Weights of a small GPT-style language model, trained from scratch on English Wikipedia.
Size: 23 layers, width 256, 4 heads of 64, MLP 1024 ReLU, vocabulary 512, 18.4M parameters.
Architecture: LayerNorm before each block, tied embeddings.
Training: a variant of SOAP for these matrices, 3879 steps.
Each number is 128 + 32 x the weight over its row's rms, rounded and kept within 0 to 255. Layers, rows and columns count from 0. Numbers have three digits each. The size before them is the row's rms in percent of the matrix's.

# layer 4 MLP down, 256x1024, rms 0.142, rows 0-213, columns 384-447
098:151118092120123123148060141133174124175119070127121118110131119134121221142170102098159157135148084132148088143111160072139102168116166138129138120101136125112154181135094095111086126101076187
102:152145171099133079013107118125123142153124054118142097101128150168161129167067102134103104162169121099178108100158101125151147128082111057152139060153125092123126119145105155140162136127087125
104:064119093124155118187135085101080164126188073117138166143135123087130119100107067107194138142133120117147182082140126125123187151166130062125126164166046145137100116166145093092100165132097113
099:105135155086113121089156156183102131126129139104163119125168136141070161130129161084136122127044090100118104180096130117156187204135143103158104120134115193107147168144109131141184121088150094
096:139139157146147060150091119119185099082104165157161060090168192112141135139134120162162089162162059100144126157131111162145128061112133087071161179183123184159193121063150150106173077104151189
099:176093087097155148119117135144094142111137065143182158114096062140169160110100082106152140091160185087087136113147090123114127124202134172152154127123133178156119109081099126085136126169084138
101:121147092146051109124183086133136130106086138155137116129125146132118081083207106136142074110166131158121160091171173151160119100143138098180147143142164095079130221120175143213084084140217157
098:097152178080174142091135087164123065128134121136156102142089102111071138115144156113158100080065144078142109111110157165101196126107151122163141135094101089100102096102161121090145127148120115
097:108138203116079121135151175141151141105123127182135110130112130137109171103123106150098121114151142183107175137078163110154122096118109061130155090082083157130127073135120124112080130125075151
100:105099106151136090108080093124116133130124103160127175155178181120097137104128198141096168130178145163092130153128118089093131136174099199099167170129151136167135130136090147119076095124136135
100:118136130182123104116121093171121129135080079121121087136109122051086145119160119101112157112106084094124186184160107182147126100112133084111150154119224160137138101116154088123106105126153102
103:098121117150129112132147148143114103120172170144162157079155188118136157157085162108134111159072144080090082170107190146121110140080111054153116103129143174155155145151154086208120088143127117
101:161092194127119118147107139134129148103139134128073165136090075181145157116080094157104145153135085133104122099129135120119085137165164163130112157086144137164195100188093142116149145179153167
108:127137141118094146110106133146153105193121167142098127145142142089126093109084124159096114125088104149081134093081148144168100075168152110037084146140135137102092062106105205088125078109119151
096:192127088133098191101164110088126121110182094118114138102097142160123123170118079140131110156161153168155098072109113128135251123140144140144151128106087098106162120150122162124126091135158153
099:132166054163151150173130109142165083138098123073159137132156149107172134099113129136120147117061140149144162075133129127187095128140136184151116191167124133112154116148144169190056123137165114
099:166139176155095144084124055102126154147068169138083126162126175164081078109152148112126134164097109139134114140148129131114139133112114132147139168139152146141116137147145124106124167103115143
098:109156159149145077171144185093130162159100131141101123127062163162174159129152163061102169173157173196137124163137145115100095099152129171107095190120158150122139132116087094155106108084152113
109:127156098080167148096128142120109151181107061148046171097122155121164153119127189094160158072153192148122125157205138160113181128127108190114090120146095143137153107175159167085144176187026142
096:118148126141108139046122148087105109175106128115141143097129141127148141106128162137143141192158159117118139110144139097126175147113147160100129117133136063118065122107129175073123078150100118
107:102208130080175164084096119152088070070132058116109153097148129135075116139174129086157111141111096075103126189184099123134182120086043102165127067165106072109089110108132093148076154140109116
109:101159130094125137098147119131129127165145171142072111144075057151123121179143118132091111135117110114123082113147173132137112132127162163080130156067192157127148050202124113123105185129123125
100:133156104137215106139173116093090085110139195052112113090107109166145173127097124181186131205114135094132110190120149100188131173147139098128109118158137136156083142122148147111132165091095162
101:160117053135156114087149111137109030129113142107060120138155144144126163124123098088144131106093161092124139144100148125155124141168130144142143125191151141124160132119135110092101151105092081
101:106142109129149137138105149138093148110102134082197115111220172157198111152155123116156093149090066139144125108122112111157154112113079077114164108094074154158075085096135100102138189122109070
102:123115080081196076167147127133093115184118131078185104172071163121189162142080171104084110115151212179106125070108170156112085109169105135120114144145217124134201065166102146182147121158131155
095:117118089080135200147121134128097162076072097092165192101145099095129065111066090140155144169119127165110146116104094116128102081164146157152128120132062093167105112115073141122147200152168170
092:146108193135178111120115120163111099065132171133128116130145123159156114142074137187080095126136168127127161138084145150118099133081133087088113128143118118070177131126081089159093122153083048
098:123159140077076148104129116123102120133151147118161074114105098164133128079109125200133167083084116129144198168124106112130162174171129137093111165129132126144143144156138198130201107086194091
099:112130122156114086195144083159131147130100119170136118103133177152167141135104169169120134164120151105125150117138143173168162137136205125124136106149083159089154134136137184067159185171115123
094:137145147153192179149132125125105148109141117132138160133107123129098137080139152142126128162115133131111152141135181113212068117134191139118064166097113143096122072100131071175085141142132185
099:162116115158123116133087140105163180052132158214103098158179140190109137110150091064128154133140080113149093097119143150161118115162137126176079136063143104145171091160108152128156153079178133
100:161150039113150145148104126158129055122131141091153105141068106107088141098151194064138153087136112198118146117129174152118123100166112102157163129137145162149138047147108174093136126085159127
099:099126168110135152131104140111149131152145111122163121148153155133124090129123142126166136119139192145052115147110166140130142121131089119137094142171067082160102125105127125130113177195148143
097:189150096118158108058128098138174121180118119155112152117179135214111150091190136077114125072183181143097087119154137114155096113206208136117100146151113153122130099082120118120130089058145118
096:133054120141164134113077114073177120066145113156127145143146173157144153128139124144084076134075130138103056145110147103117114142144122125175106062139108103090169130077105110103131124098149116
099:109189113073108085131138141111155167134089127142057123077183161105088146128169103103106115201115126132144154127126116132126125146170077170146114117050182054106096125150133155160121163192167126
099:165138126132101135131139100165032081061101140065101136139114058112129159039069187088125086156188142087143113115131122156163124091163089145151109126133125110067111200128152109111107144107132103
098:125133157153105121149154151155122129148125097181071112160155175076104129142139141134164111094122126112118120043129143076130102135114077158138171053179154142076112085164133092144114146181141194
103:155121154120144166110125158117061099181103100172137157151134132168148097154107102116173127141130163162097116128120129162135166103063152145126156123107123169133078110121118167124129079133123130
099:167126114159127098128147105120110132188114152133108184189093160098174084138113132201148154131138135094130090063134168108126118084123176093130053114100138202133098187154115151107144135122149175
102:223111051145101123161139135090151101122115132122133143130158115149150169144139136137092138096172125165112150092110180132103123081121169167166129115129199162178151158093132161078181094072139129
099:095110149119092143142099104123048182198129160167111164141066157132154144185184131069095094108111112106166147135096086059090141167130096074123101117081143092175163091186122178166117213114104100
098:139118137120145084148128078092157127087117121114118155125140219118127129085163113168152125078092105063116081104137101189156090125075095186166101123109105165112105123123194115147137095138129221
096:149086135070148142154134182162136120100099219147148166170148157090166066103128157103100079155049145115140133172081134099156159155132084101134133069130104078099184123164063130115134117130163082
100:095160159122186118103134133151163150147106204174183127147150094126167116088171166148153057143152160083130116150092099152126101109183183149088093100087112173149101114064119101112140198075138205
098:130129113145134159155133139105112104156176102185062125110116137124092134092087145108156112167150160093142168173137122147131104101142108078165153130102160130102117144061128051174096066118073140
103:171099166109022101103129142091150174099138142070097113145128129149129133049183139166139099104195110142075108087128155116106140119103083217049111076160139128080124135246151105066115115116151158
097:145134125115129054152117081118179181101129133116109068139145057085140150148165144179154124192135152126099159160132112099128091105116156109129164115126154115103133088032145192135098109090142124
102:062132115118187147105129146109114140139147117093154107168141127122170169118125124242120165084117097126155126189159160173126092127150153164146166124201127152128168083094145177144088140111097118
101:067133118138151139140165197115180110173160076121126130090077118105149140073115132150128117099161159125106075105107147104079106115186077066147190094112118135129127102129139127083096165129140200
103:138165148110113107131110153151154122140086051143116121137043125168132129108095153147137141118102067098108104207165142068153100085111141158130075124099106166130175099133063084103098170130079131
098:149138189108160153116129079150082121146103160151069100139211169175126162133149120133102140099143100143145106140143183137075080164095151133151161108199125098134186049181131107158097095065182104
098:142105184148160161098075170162099119127110169139124171128163150149125136080152169131150140113137149123139118174183108141110183155128163125122063053119136112082111237132172085080084140156098120
110:136162115139085157122133176087129124171132088081142132174122136097071114109158170159168102141218145112140159141117181109095102139058167140083101107154118088145144182160098134162110174160149130
094:202135099129177184113103126163136114100117186154093084166134166061150083100089122135118114158128063114122047090064090189136137126156122133155144138133142136137104151125123171163138166127185158
097:162039111105119151155130138210095078134134181136122111109124074097144129199135151153139106136147178140125112123155149074165126125108185094067094117137110168104122112123128139076138078003149129
104:143122126145118081147111123089104118181122135105132113111115039131112128079120127102127155099145118160102164089131131152155097140164163131149153111099134103191158096091135068140083049163158081
100:072127193174081091162091129101139167129153164163071109088069201168121162157134133140143158090101121174124130136127097171121136156126089132129152118118139161127160131136126130083120066091158109
106:120132132064138097105187123181156094102119142169086125096068156145078114122100139123129059113166128111068133148198070135107146169102135120146107116148139065095115123115167144112106114225136127
098:083181125108111100103161083111084134136124142135111170102115106119098166162130087155105156121107124161154111090162153114220049169137129118086117132062177116127145073153118124135060054144151082
096:122144146090132134167184082133198139149137211178126105135182098106129140122128131171108110145147183140111124057115216129133132136092125169133124120093151185168136050159160170100144149127139167
100:084110115064130079129146120105152096151143167127168120112124178153130118167135127142162129159110174123101124100127126166150137127120175122118132090092123060126166119139120152097132123141111085
097:097109105120113171131127143155147099069126128075092137130145142156172085125134156132113143069135131145101155126167182141152126153111218079149093073103082125103063135116117117155124082115107143
100:144199150132126085125130109100122151181140168129106083132140100169137159176121149114095148148107126136145148090149114132181062108118120087148084145128148210081102157167146090143158160088086150
101:044096180085138147091133126123123112094152104122176105092159205159147155075101160117184121121120119079122103087135173130115132127159055149114178154145126170138170150143107134132117113106108134
104:063138163095135144085145112139189117108130110120125135170190115146112165135094134109092106112150122106131075113200122145114159126104118098133114121154106135162076143127140144125101088131113100
108:196122145152104165120124116074149119179083136132121116171124060151069158157191123116173130136096142104102117134149165116114084153103132128119107120116163150108124166103112124068113114151140167
099:079141116149188082122119079127119120060084136162115126098113138129118148140147089123147163055145124189148155156112127114155124149168172111130128093112121192134137114104136123137195157100137069
099:186092148093120127108081113154106098109051106107124116056137112112124150119108164135137165178129130158083102145143117141142074170123162197166130209152116126114124098076130148124153117136109114
101:154111131143149121123123117110116053149124188181084163159125137146170136144122193093111115090155111149074109110126167120196128139072153085153028147150100174110148131134110144112084191156121077
101:169155104123165133095092110121130113133126091103101137160168177151124136066141110139162128070207128124172165084033094147111118101109085143082164158121113159183121150097099154114100144139134143
100:123138131116152140092173150159091131129156146145155147088168129167091091161073125139106138140159173091083134177197111143135192112122084131165102136130120121143044099093121147172124132119122159
101:144116147146077146182167108126066127151147221190086172158175162101134106058126187118116142158163107038105149147115130119121189135141167120059084056152081036147130117032132110142152112214089125
094:077159140126118140101101144088107171119118079117103130106091078109151104149147114161119140118138155140149150098114140140168177155153153121154153113171112107153144138102134149111181129146133121
102:057089118195141165165157111123165138130128144090072138130139101172169111107082191111103144099168118124150119113102098163154144205189030125087090133119145132109168092128152152133117162065159106
099:148117172142130177198147112154137095074145106143114159221137134173079120110098189189137135112154153144110163188101152092105121060053132179096086142082137096095097092142115092208115101137134142
101:052160128157091115102098134145128111138114155200143148157155163139106082104070103099096158064126158085129090094169192102200132139087219124125155151104141163148081154094122116143198140177126120
099:149108170119105103141149134130127113166126131161101150145127147112122137114115099153166069078139138113191141169117134125179163119074103088091126140151067152094082130113103078114164142133151082
104:108135101097113166096091166069107123147106154137130068113100142188153192111121168136161127170164119155104105162175163130117104147083103125107092181143055114106131113054103190152122057204141102
102:113070148157130143210115101164071141092131054081148153113115137088127162135211085063131104129112183170148145105112139143108130170168120099067117122088108110130160154064146177173166078121101095
103:135131105175181123109111166113123095126141098142120142075137054186134105105114140095158130103147152137075148078048171163117129143110143029105124112141049134148135121194147118143067152114162178
100:094139089078154108086155135196113111087144136125142115125191187095110133098074098109145096200132153108105146110105106101163141131141160134153167115030135116179133187185127138103156056110131134
101:121080105060088170148157153127120088146139060127147146136192118117105091172124090155172145094103098167117194129156129115127133103081127166155093092105140101172058186117144151114152163075121167
102:121158146110101136150109125080159141060152121094200145115126209124139163062151123083143067113162081137159099165136114143137109112158171174120086148175129111062085154107110162153079114151056122
101:171083155093154125149082128112123125180091123062124101101158137088123141142178129122150157128092093171102126135092119140168156108153098163126096158122174155130055154152136152137150181160175170
097:138112148182112135173125117117153192155078160141149114150136143116134162098115134107087126107078172124131134122095114145142129121098099085086115185124124182188131115108132139122139163162136097
103:153037099101139102085112085143093114152101099118085139126123189067108142086121080079180097066113074110124095115127141106220145102173139125119120149126130098139140089135147099120157161126093080
099:098123163155175137084105077077144102123141108161114148116167127169140138149182190182065124131108095105103078107158168158183165092125150134168154095133157107123163137108138142177128107110161105
102:120115155158121160139172133138077140083159139051128107105133102219136167164147104078121143101108119117126129110126149123158136096107137190129108172125135155160134153108140185116143181063139151
102:159139117107081104100110206160104127093121094118104099132133124128112178150115075130098149169096140113119088099112109061141073140100075125084155089171130101063113125104095139133121116093127159
098:128139153112126090117164112124135104208146153136138117085125117069136080141080182124125092110147189127148083182159125161073169124083084130129159151193152093106200133040094110136102090201138132
106:075170095135091117150107117092135108116182137106124124183106114071100094164111139173155132127167141084111109080054095034090137097130121091093189139136153090126088117049143112055129110100072158
097:119070175149167121134150141150128064131179105142101161153120196098165148174141167169124040085153158082184109100146162166119167107178108113131115170155128166133130129174109162155171153212149138
095:149163135113085105150161146135104184106129123120097104122147161135087181161087132140143141119188098111088135144117170156198154172117136101202091088055122143143103150126165111157093135163121151
100:137118117110171107111074140126116155179157082168143134158057145124162117159135161122191134149144177110117095134130088067148113115179128108148133073125091156160140124081094130154066139165176166
094:126145106113154150160128134138138153147115066075121090117133065147110147107079121090134099130123163127121147160081156158096117150098172119108141061119103094084121185136121112131102093080151130
101:137074138131131091106119109134078097190131180073068113164105041127102055122103095090139105154076125155106129138116114115064165156139181088153131072113128129147135094164063110105145158071151109
097:143128114093102126135115127134092101105087100092156162127132124085149116155098110148118133140102142121130076113087095134109090192135091149097179066189133181167161120128112106163134161129094153
096:062135153132130116165128130132156117121086113122154108154107093096124143129153149123111146140108093141152137086146168145165144108100119103187145183125144129162172140103178111180152091174126122
100:097136152139116130163181141115140118117090144091111127100098215139113132073184142075173122163109122158108095096177161171132166123166067165147106089106082097155123122074121197075097164202130138
100:160115184148092112096132106154164108235126145139146175109101132076138165118125095209149176146089065150116113129157115132074090120173145182144097143146156180074134080195114196145119111153097178
096:115106070141125090148158145112110130119138184119133146118106113093156106121166089178106130131093115122123121166101132133076112067129043148155132124160153077131122151094136163080140154094123115
104:126072103123132059148158131176152130085094198188133122086124105165116081109120064105117143085180135106182132071104120132103116136149101102105123160115091141124165124168118103151168169092057083
093:164205090089096115134126122131139172153119092121081153177161168146119141128168133176159125100148098105104113090159120138129104172165113141124154137058142156101111147167158147143088092122119149
101:137159075134111090116086157101156191184147092184126166034123095139107087210085174100146192185133156136114141127121170131166114186130116208100129073133132091147099089154083134128149202149170126
100:124094072169113148159126140102131133144174109064108133203143166137200087117133156102109150150145175149085134096120103141144154127109039170190086108143178211114206067123148168123139146110073124
100:081123047122088200070097089068109116127113058142106140117147195102126124104146078118134114156177140115124153099135139122107176168181119128120114126183110163154095137181129106108134108173136162
102:158155128174052094117081166166141116122148098118169120095120032155146145182120076120188150111167146120102138092122106122143113178156107073172111115081178092128112105132128107149153123188114109
101:171115085169115159144143105167118162131139155139134167144109062124160112140116165093113097115137202088143136146120105150143110100138146061182207193114144126145148207173140127160125198150105134
097:149135131168117121099110070140077169064121142135146122154086087056106067058146132114189120133107117149150152088124097167082142061186168162127064166171163184106162096079108140157112138104100133
103:132152122086131225135162111128144136160151139156097109166168132083174171129123115174120188144170155139122117141123154089105077130161167169146113133196125115153116112166088129139118146188111183
103:133129155125127168160139144093115109109149122146156124130142122191124144158144088112062102152104098106142151192126117110145161102108116158145110138079135182085156122103118122120157099114164121
098:144116149107092156078132165161157128105150086091142067067056090122130136139127176142128140090101152088114106077129118157166131084116121117105118171126040142120114113127138106134117088182176180
102:024147153166123131174131154121143098146110132154129132076131158103124171147055121179108138115117112099130126213155165159146146130118211152168153154164105043155145173173065132102143142186115147
100:162145047129135145164148101153144139100125141113109130177141142160155152154090089142086114160179120158107084079091137117171076124141099142165152082051130128118152103156107139181144088074140110
101:130120152149119128153122150121097116188155149192182147106106117101127133140102126129171075111107132078137119078130099115119167140166159120156168097133087093161150126110114147131157146122098092
097:163136170205122181131157122128149071163115133136115132155139142170167104112139189141025152088134135186094157132139077138168120155100147137137157082153072115122172105205132137132141162138115152
104:065144126129139116060152161133163148146124075110138148111142121111112102099124064080136153152159114156105062090126130124087097131128128088141137174115057029148082083048102153142116163116171132
104:210138184160149155198130159137115075128092183165109137174077199145171115153145162139113110127145080137163110184182102149184140082148121167135146119137185113079142157191136120131133171132194180
101:159148138124061095044137103166054075157145085060085104110097100169215157072052100192140204164156116169106143136163128131153116138068116179206107126143107084165068116136072077146096110121128137
099:108160094166167138122168119164117131152141164136133168115182090136057109107138179114069136107119114149132123152113126112136197123126158159161153134143092103116113163133109133087129169141110171
104:137158163145193124080070132101140120127108189135163129124146115120146204082177069060115184120131172109122141187124126112190085179159131122101127169168158134095109155131129062134121159080046124
098:068054194072150150150093174102139151145129127067124173115099116137146130105083148141157119154101145161152123082167116108134122144135091128109120080132153077123174182188113156145195154161203092
100:151122165059099084126125135164134154179144165174110159125156126065128104130156152068109081139075118131117138140090071126118107082127072116118150073079095102136117162127124087136114118089185086
103:098199135139095122140115075149123121106091089193122174160156100110125107163121109083098130123132196170135196073119166125163134128123106141129151174112138146144116130170087118105071087156126145
106:144112145106132148142117146045156141169096086116091143153128110101130127170137144168142137143166070092112042076070139170139036135117168125174114102042160163109133093127091176141168089107098114
100:088109118107097083121143084116095112160095103135076144169094152138084148168103140126132126132168151128130092142178113145119149126104121116186088148150115076145140084122151161104084141163031150
103:130072169175059088128162153070139174193152140081137159138085120158180155181103135097112098143100090181124169165134129077105110098084150106099085125030125155153113170162087187133127093137120127
102:182146118105091087097150057174182124064106158150117101090114093104082128133146103083099098130110035117111087115120136123185138161174129092150095116130128140211141091181134128124100119130124118
104:119175195130083068148161123172128076153131144147126124118119072123079098090152096167130160101094160093070120134157143108051133160129152171148108149108124124122116112131135177069129083135100129
100:129169081106088144156102055097079102164110129147100139092130154183116112144127118168139112172102141084135149126102119149155144137112154122104116166068174153149105112112100125095178149115179109
096:183181156180114089092174117079116164105128169043145072116184075134140087053112113139188119191135092133103092103124108130102123126149191144160149144182155140150058165136146130077153121106128151
102:069148217105092130143135128169144158122111114098096157143134218091136115131111154117074141118145114152119170068132138158162111091075102111128187136060136112132136148081124136172149154139095141
103:166139143138138176087125181100090182153192137120119159138163132098153153076169096041170070108163142143084144111102132132119139166175088162180115164057104113138086144080100123123112043132103138
100:115161085134175042119141160130092144120145121088163158136121094171145130137128108136115152099097144094139080154149102182114116191153069093178086089162138162124098189152131158203147154151099176
098:093138114120135126139187163134129169114099172108118120158107063099100197124060123108130112113131100129124129128079122135144081161122094132127111127088049140141131086208132131181129134174126151
103:094114151138204131155076161109099149156187136143164169143159113110080092148176126153140143171153132100132151095138122139098075154141206107143144161062071147183114095139124194067144127055107135
102:095101095137224147087115089170138110041134168125112124160124151131141150130145169164179090127157172122187077104154117126142134141106101160165122179203101076109123117138088150127056155134095147
102:102133146117173185043165135172087115106154175157079142117129124143119095188063088121132131128121102112154120146117107120116121157179194156137162134122104125171178125131139132114189168150153123
100:095100161092046075078140178094149125203103057168101146150098076155127127129132108119107095193121127084141107136083131134142159141124150052176120076173088144140083108154126116124138119137104189
103:081102098217097115188134115106172139139148101078123131157150166156187157165138139130200190123127142141137145075147143127142126131186093102179128101105125156095152134164137161165140136152122090
102:081115101125145139132116090166124174164154073067107142166112153143095154083175154143124047117115102147172113075123112141123121136150105044112129130089091109123098178168173087109129077122137120
097:154066100165097188124160145153115173102143123123164152125120087176120113123016103110053130140137097116144114114107100131141075169109083123085114172134171146135140125151140115132117103074156135
099:088131156160111126076118133136118156126116095078109112150138163084083149103144126147147101138114125099186138173189151154081106098119101030098136090146046085098064142161116103159129150106080141
098:144166067114162133127116129123127094134100172102115113104207081160183089152175188124105136129121104166122099137135160157135188113076156132145124114143101121082091159161145159159100156117130076
098:153126095155175129157123159068108091128115053114109074150121157087160118168064107122138150095116071149139088108172138147169168136117124128149126082102134139101160145120090162132132096102069203
101:079102117134158179143102115103106130129166129169143060098149110086115145152129116153161167156135112204087168185043124118134186128124164126119099138176170137110147138118136107111184117097152137
098:188130110161147158160112121136162113185115121088170107100098144175185128128100106104123165117145103139098120112181159097081090141119154136124127156139157130121183113135128190134182169181117148
098:127155173116188146119133157176139163151127107109159196165146077136138066139144146144104072204124119122119078154103152096102127156102148186137178132159128125122149161088120133126039147113158158
099:140142138125089101073137094171123174116126097183119092135119040150114123054126212120122157086108161137078133148112135078078089109139120109124166155077081115115130107167106154177153074070081107
100:113143104079147090095143084070124165127147071047178123090147104123145108053129122080151116110115047132174116118125121133195098138152129102105109177146161078122172063115083162086051112164163088
098:166066170126104124087150098158177126140166122072129184170196090151128115093078068124125097129132166139070123134113127073136167094095144113088121071161167115111118135184116118074159158102109126
098:233126143171140185132135099119079159148173158130188092096121129132144122049134133079112102069137151121127125121131182197135135107124105151114154162151146106173127123129125150126095155154145122
105:146139154091151212149127084125136120149100086159156129113117144146134139086130090192184142132157109127116207139167139171075112128075192119113161114125103217165090106134124141148178077129101128
104:059188165045178203102117198152138113124146137147102153078144123041099136127104141160162105129116181147129154154149179084088155153119131088141152112112088161087137146132089095111110176133127115
102:121123105162090143136136150125157091089110152146146146154151111190118170152156141116145159188133156118110077121190114132077093114118188140147113138132111099086115149154135145166083143105116142
103:078140155137130119096143127180161098166139156097153144171124088102111181137144131109121159154109115106131138119097107098087159096106195207176194145095203128155133143133174083127160104075188082
098:173133132146114102159139131156055122018160195159117159110082112150131106114089076105142094104144110217084113135128187097178148134126207097149147120135151075180136048142101168132142109075128114
099:115063113118132051148136151053092130068137139153187127106102069108142145127171137121115159141128117169084151084108134154109109095180098145212126177195188080107174091129143122130132124139143134
096:069159103158206125136141125127130140136083127130155087132090145096101080111173121128188102141188165091144106143204138140079145199150098180138125110130129135166056100137123152163140147105131152
105:201154128159066145088155180129149116145097189131106135168172071174154115150141117174129137112093091200121187144104136144156117125133153161082124086106158183141118104124121130148158121095107068
101:139094108159106094144165177132114139135138164142114130105098111207121134187121065100119161147088134118122134159141108122120058143089125131126177102130101107150131132109120118079106155132189145
096:060156110204153125143148101097112128087111114102116124173111096114096126134102114199164105142127130089097152115110129092092163138162121095119079087111147160153145110171137061195187165217147158
098:116143184130150119145144159121140117123129156145101130156133102147128089149186181144066127120118194156122135155105096152119159074152132116180117105198097147097157121163159081113122154143133153
102:050093135111094122155116170109139088114136092150075170150140133148177129093105104182130134144086151185142127097092163118132118128035105121077132090049133136119167063135145121139129073203164118
098:174120113166080161098127160132122139148193127122140099110123109120086108162089071115143132103122124152112173143142137114178125124136205059145105097103177163114128117193133110084116163127136112
099:108085091086162090126156181115143129110141162126128135154163108098148168118143114074138128142117120149129102154119177124124075148125069106101123147095145153101131171117097112141161226097070164
100:153137083113139128161154101151159121085077128070131090091121050076068123132181099117099176156143089134107087076128126078161071118152083151070085187196099135112107157150153143173177156061091067
099:147100093131105085145132122117158136141130115170094135117169113090096090088143109092069175150132107136040118111112125148035141104140116109107139164147122144063123112139108103114151132091132091
095:142095146107126122082122160108146052111107063114155163092139169150133102138086128157099064141073147112112130092148093136124130156095112079178091045133143078157154094105104078162114141110138085
102:103139099094067146167152134101124136135138107140149165108054163184082147100133126101130186118086151122109085111133149106096088166115081124122104145083137159098202173196154095152106151157162105
101:119142121134135118055106146152092151095144122087113101130171139138104146101172111159085036155139143091206146099086100103185165137120143127097089105060102076119126083171128075151118102131113142
099:138118142093154142098126144132115114131115062141131162094111148105150176173149132168145145122081146137132129115099143145131077076136122142113129106222165121148106185196160185098178141176119106
102:164140094129178106076125146134088108054146160071108120046192102136115129122106119118080105156148122085132135126158094124158198135150062083107131162102135110213174086082137111060152131111113138
099:071157134203146189134164154167147204097116155149141145106159155092184185087095123157100132144074122131118118136141118160136112211126161065084168127062171099144120129109077135203085120173178119
098:127143157142156143088126110158113099208162187186083125074127142126146118135161127144134098135140136108095121200101121110104162137126128131145168158162154150193209128104139137136193138097082093
100:046091088072136157155112071059066120123115098137141125125091082131125104142080147100143094157140121098140117202110151148117181132150148119172128089111156025120129190103124123131143145119125132
105:093086136130116123106162108155100146118108125100164140114104129113130138083201147119139099100189156092132109087140131103144138097160097094141169155136116121139147182169127152089115174088121056
095:075122146126118135108108134106171139080133084073114090146024109139128151163137178060150153090104134146141132126143159075190110175125158218191183139087157139141118111100125120126147139125116148
105:091121081138079148131094169141162120150135076071205107142120130187182107100182173136110113112129102151094101073132132060114130118118152152109095131054100168150157109169121147141152141122143128
100:127126175128086133151106161128127083104144147088122125153009076068170074118144060138163136145087133145117153153056106163179146087114145104155115082115177153130109060202176144096093156132130153
097:103108146145183170051117100112116077127104150192078122121094080116084142099108132140144170188137090172143153101064152124159126143107105168114075099103128166116125203170105127132131160124143143
098:204114070130167136177140127088150159118111196112100140152095155098139118176127142105146121163118120131157157136138200157159140107086125117159161127100115136109124178146134151041159171160150107
099:117109114111193144096144110146154160075098134088106097118112111122076133112111140095124114147175069164117091160159080148127163113173109124150165084112117121156135125127088105131150154102048159
102:102115183146099073132121139062112169107142141119116126139071172068168105140126111083110083102188159161163139138088179183096114201118138147187096119115094102140104086137099153150109135137105152
100:116119127134092139161151149174093137172124139116195112128134115137166147131137142083118130183150101085083107155216095151118166085145113168126146112120171116121078084120128094120186136128113096
099:096104120160106162124117136115143114139157142099109147137119224102138130126088081109066156135113184119117099109110128121094206112137112087182144091122096080136111049213147120122160169116103141
097:148138127158099149092109116150109148076117080170163129142158128105024104117173150154108066120138191140124112137089159123133098130128149140161062165045118209106111165107099060102097086130115170
097:187072175109154124115106114133116111114121145176107148125177113128108069119108118150163130138150122094166125085118122113154123161085082109107102144116080159106111145140140129106149099109092136
091:098127131107089091167147143115146081159158174080144150105095071084136149128039132185098110110127150171105172148172160116107114154102147117145105132079149151105134177067132110175174119180115170
102:099141067120180145130153130164115157099144159104167094101138110126123126101177076084146155121060155115168125067106102128157148110113138096124114113111133151114118144093157071078107127115088147
098:160125193154160120077148209124095099105152090118036109144133114100098172178168140212154093112140092127129125070118153097110172102157100084178102089086126121091158098109189135124129108134090094
099:061148196137080172113129151108172194135117162112103120149111104069162107160097132097099131118105180147120164113118126122115125112112067175159074136142110066127129085131107116148165084105121136
094:164152108210129076127153095142158139145114126132104152194089143152123162146202143121107176118162095155109133179166105103112124135117182110098136088098118110178176089158110116136107178100127057
099:141146114139163154206117164080126157119163141136139130101128100021103215112192137092143041112127157151111141127073141167130113126154065154140160145100172081155159165151120127117090118069119094
095:101137082124163182130136168154173154133144112138126137126182096076171120164074125139158217089153136144100114152122125073102147147126175120139085119186118226146087107180117151151106186155159061
095:125083155089124071184117122083125153143082158190164139162176138099127138131123122109143136128142057084121123102124148119129129127185208157099140095127086087146117097074123132152175085136119112
104:179145164176169089130119108127164151128135106144175161108104169118106149107163122144187110076160172120147115175138180139135171159083161113157161110016111156061148120125132074132121097142099153
101:088159107153126117122108082128137076123145138143153130134138136139130147105161118160127139121099171073121215175121108112192169205111125111143171128150112148031198101086109125125100097126171063
105:137092119110151115137157107156119126130120151063134036145161115124113107125226063072140132164158122109117078148113086155117085129096118167089101167156134160155072110128119070108075131146098140
097:144131162105150131147101080125111133142120095099090144119151122108108136126127161127187097095125167162157109086176134141103125113152139126130177047116152081112103141096148113101194092106142119
101:068144121183071118136161085153133103178147146189126137079130150109159098150080160126128120089144109118124099099127179162117110133172070121114110075106138118172121113177122135138148092148125152
100:109146163171168095103131073103164121116088109204137098127127101119135096196074128094121142099120164097131124097100143137119087181123096136163127133128157113093080147163117153219110115119134109
096:079112094185131145205077139097127127162109128132136141122082111118183144087187124137138109138046171110158146111142188180140123144142103109101091084098149080197138150096133117131116166195135080
100:128133139192084168125125115138116118109112167117113125120162117105118110177144142097142080143078153141078093145136136135157086094105100109135157125187136145094084082114089164111110232164142127
100:112138153160156120135116165126152162138095125162149115139223113133150177076174094101114152143066152088149096133117128152087160135104094168124110071219102139139226121161093075127181124146151120
099:107138148106161162126150084116111085130080108074162134091164091149126052000142125161120123121079139121037134092150171130127105179185151103116179118122095110114135148065109127183105159074150157
100:129162136148102121147151078138095129115119061101059129149140177095126115163070121126104145144149126130158143113130181102094101102138118139142113172223151151133081068122120129074123066134161161
098:093130063167161109114169098184050120133136090174141123139119126063075110137168123163135106155099073119136181074156129154134136055088122105152102152098093117129130161144097107173155136108118112
099:144159118137115127141118113105136123116148123132130126141117125113152160099108125174084115111138145071149150142120173151116105152100179106134159154192081087128179130159103134164057148154099094
098:145138116079122121150139122096155182130097156169191115108156155122183087131150126135126131094135177147097112162085132156169112102144088216138132145137143176081115092135140110092169101160128153
104:131148117099064142124131127114156099163115171139096150122087124107162093136102122160075158095164057166153133124128122103156103129126149139126175146147149164157089158116092173108131151193102045
099:067199189108125104095124148211124125100142173137146184159177109103137132142142167083199139180100137147119063140090163159085155137104119068137145152159120094094164145107149091108154129042169100